{
  "n_layer": 10,
  "d_model": 192,
  "n_head": 12,
  "n_kv_head": 12,
  "head_dim": 32,
  "d_mlp": 768,
  "vocab_size": 5382,
  "activation": "squared_relu",
  "norm": "rmsnorm",
  "norm_place": "pre",
  "norm_eps": 1e-05,
  "positions": "rope",
  "rope_base": 1020.0,
  "rope_fraction": 0.5,
  "qk_norm": true,
  "attn_scale": 0.306,
  "bias": "qkv",
  "tie_embeddings": false,
  "parallel_block": false,
  "extras": ["some layers without attention", "local attention windows", "shifted keys", "exclusive self-attention", "capped logits"],
  "init": "uniform",
  "init_std_qkv": 0.0275,
  "init_std_o": 0.00435,
  "init_std_up": 0.0275,
  "init_std_down": 0.00308,
  "optimizer": "adamw",
  "lr": 0.00258,
  "beta1": 0.9,
  "beta2": 0.99,
  "weight_decay": 0.077,
  "lr_head": 0.00948,
  "warmup_steps": 346,
  "schedule": "wsd",
  "decay_fraction": 0.607,
  "decay_shape": "sqrt",
  "final_lr_fraction": 0.0,
  "batch_tokens": 16384,
  "seq_len": 1024,
  "doc_mask": true,
  "train_tokens": 118600000,
  "steps": 7239,
  "dataset": "wikipedia_en"
}
Each number is 50 + 15 x the weight over its row's rms, rounded and kept within 0 to 99. Layers, rows and columns count from 0. The size before them is the row's rms in percent of the matrix's.

# layer 5 attention query, 384x192, rms 0.135, rows 21-42, columns 64-127
114:43 48 36 19 57 54 59 45 37 30 52 62 46 55 54 40 27 25 39 67 83 56 84 51 73 54 50 30 58 26 43 10 37 61 31 43 66 41 48 42 71 52 35 59 42 67 55 36 34 46 61 52 27 48 42 36 64 48 27 77 57 23 55 30
111:14 35 54 66 50 64 71 30 70 53 41 73 43 46 66 53 63 62 44 19 33 49 51 57 57 58 53 50 60 54 74 64 53 12 44 59 46 60 30 75 40 27 72 51 51 36 37 71 53 27 73 31 50 54 64 39 59 87 69 30 42 76 45 48
128:36 30 60 54 42 63 36 42 47 47 86 16 70 37 69 57 43 44 42 32 65 25 59 47 57 39 45 27 50 47 43 31 48 42 13 39 61 40 37 66 63 38 49 48 62 29 49 43 47 36 35 75 63 44 46 61 62 84 80 75 27 40 58 43
118:27 45 26 29 99 62 62 63 55 51 47 41 33 52 35 74 44 55 33 73 82 86 53 45 53 71 28 43 13 45 80 52 30 71 34 68 48 53 46 37 50 51 36 52 42 61 31 43 26 48 74 44 42 61 42 64 49 14 31 40 51 36 35 38
117:67 78 39 34 55 23 58 78 54 34 37 35 31 64 58 55 52 40 66 49 63 49 62 56 51 48 54 46 72 43 40 40 43 41 40 39 46 25 38 49 54 76 53 67 60 38 41 60 50 62 43 36 60 50 56 45 42 17 59 48 39 39 57 60
104:99 64 54 18 55 34 47 50 51 43 51 56 36 67 49 66 33 48 47 76 49 30 59 42 60 37 53 59 58 47 16 09 51 56 86 42 51 39 46 52 72 65 69 47 39 46 26 29 41 55 19 57 42 52 38 23 40 26 47 45 41 28 63 62
125:38 40 35 39 38 60 39 44 50 39 30 41 36 69 33 58 45 53 42 55 47 67 37 59 65 38 77 70 62 42 58 12 36 85 59 44 77 62 33 54 57 56 46 68 50 47 64 56 47 54 43 59 17 47 29 35 36 62 53 43 53 37 53 37
109:33 56 35 52 41 48 72 51 58 61 37 44 47 55 35 49 64 63 64 56 27 42 40 59 56 45 63 71 75 68 37 47 54 39 50 59 61 55 13 81 50 57 74 54 47 47 38 44 63 44 57 67 49 35 52 29 61 66 59 39 48 84 50 58
104:28 52 47 28 81 42 60 44 39 56 51 50 32 38 33 62 42 41 37 89 67 65 40 37 71 55 55 54 25 57 79 44 51 65 57 58 74 48 29 29 41 49 45 50 30 49 41 23 37 59 56 63 09 65 22 76 57 37 32 66 71 45 25 35
109:76 56 45 25 42 44 22 38 47 41 50 66 64 46 53 31 22 37 44 57 50 54 53 49 56 46 38 63 12 59 41 35 59 53 75 58 70 53 57 50 79 11 47 47 38 39 43 08 43 41 38 48 40 55 58 49 66 70 31 80 52 31 58 62
120:61 68 65 55 36 67 49 31 50 65 52 60 61 37 36 59 53 38 54 73 46 52 40 63 79 81 52 36 45 34 38 25 33 64 71 44 50 53 43 43 46 32 24 53 54 52 64 62 51 52 48 54 39 42 50 67 62 63 47 66 41 51 49 42
100:62 47 28 57 74 54 69 47 50 79 53 39 28 37 84 44 68 75 35 45 41 39 67 57 37 58 47 65 78 48 56 44 58 65 47 57 84 53 56 54 29 54 46 36 36 72 31 42 55 65 51 72 58 39 36 55 66 60 49 26 55 50 60 51
100:58 26 32 23 27 52 22 46 41 48 54 48 54 38 70 43 30 50 37 67 27 57 87 38 40 44 55 58 51 67 55 48 38 51 59 38 54 55 46 60 37 59 16 61 57 49 76 41 26 30 62 34 65 65 42 65 63 41 49 44 48 54 39 42
121:31 66 42 51 43 42 45 31 37 38 46 60 60 63 27 46 41 50 60 34 49 33 55 66 60 55 56 63 47 35 70 44 76 39 41 59 50 35 11 53 60 37 58 66 41 58 38 75 59 54 23 58 53 48 60 23 51 38 50 58 40 59 50 43
109:63 53 70 50 67 74 60 53 40 91 67 48 37 46 35 60 40 56 72 29 57 54 30 43 69 72 58 33 22 66 69 70 53 40 33 58 33 44 56 33 63 50 55 38 47 32 73 48 30 29 68 70 35 56 56 40 42 57 45 62 47 48 42 58
090:56 62 32 59 27 52 36 27 58 40 68 32 50 48 67 40 63 53 59 46 65 75 52 42 71 41 57 50 58 47 47 47 84 45 33 77 51 44 35 67 64 23 49 74 33 28 45 57 47 68 36 56 36 27 54 70 73 49 55 65 35 53 60 46
108:35 58 25 09 38 36 53 49 35 18 32 45 50 45 58 31 72 56 55 87 61 53 70 38 51 07 76 46 62 43 49 76 73 30 37 58 66 70 32 55 40 63 37 80 50 51 29 68 45 80 45 36 76 60 48 44 50 41 41 61 42 68 60 44
112:68 57 52 84 37 66 55 41 58 54 37 41 43 39 47 63 41 67 50 42 62 31 57 74 72 68 33 58 22 74 47 55 34 31 70 39 42 35 52 63 58 29 53 36 46 31 47 47 41 75 40 61 32 50 53 42 56 41 38 70 53 44 42 43
120:68 34 51 60 27 33 40 28 74 44 64 58 84 67 81 35 57 63 37 75 46 93 48 45 67 50 34 36 76 58 49 46 50 64 45 44 38 70 68 72 37 72 56 50 45 41 53 49 16 37 68 34 48 47 72 57 50 76 80 33 49 46 49 61
092:54 62 37 52 52 53 47 70 31 17 54 61 86 60 40 30 85 54 61 33 39 42 43 55 40 52 41 97 71 62 20 46 54 22 58 20 49 49 57 43 68 57 48 59 22 78 21 71 59 54 44 54 65 29 63 69 77 39 63 34 33 78 58 31
119:23 64 34 31 47 48 44 52 36 21 55 45 42 64 28 51 38 53 52 17 54 41 54 68 52 52 45 29 49 39 53 42 65 26 36 85 45 39 12 58 65 21 47 63 53 54 31 77 75 60 45 35 56 48 57 38 43 41 44 61 42 70 53 47
112:58 50 72 71 70 35 59 50 65 69 65 52 47 49 41 50 64 35 72 50 63 49 35 45 59 41 54 38 26 64 51 80 48 45 38 47 50 54 58 42 29 58 68 46 49 29 55 22 33 30 58 50 36 51 56 48 54 60 62 52 55 32 39 72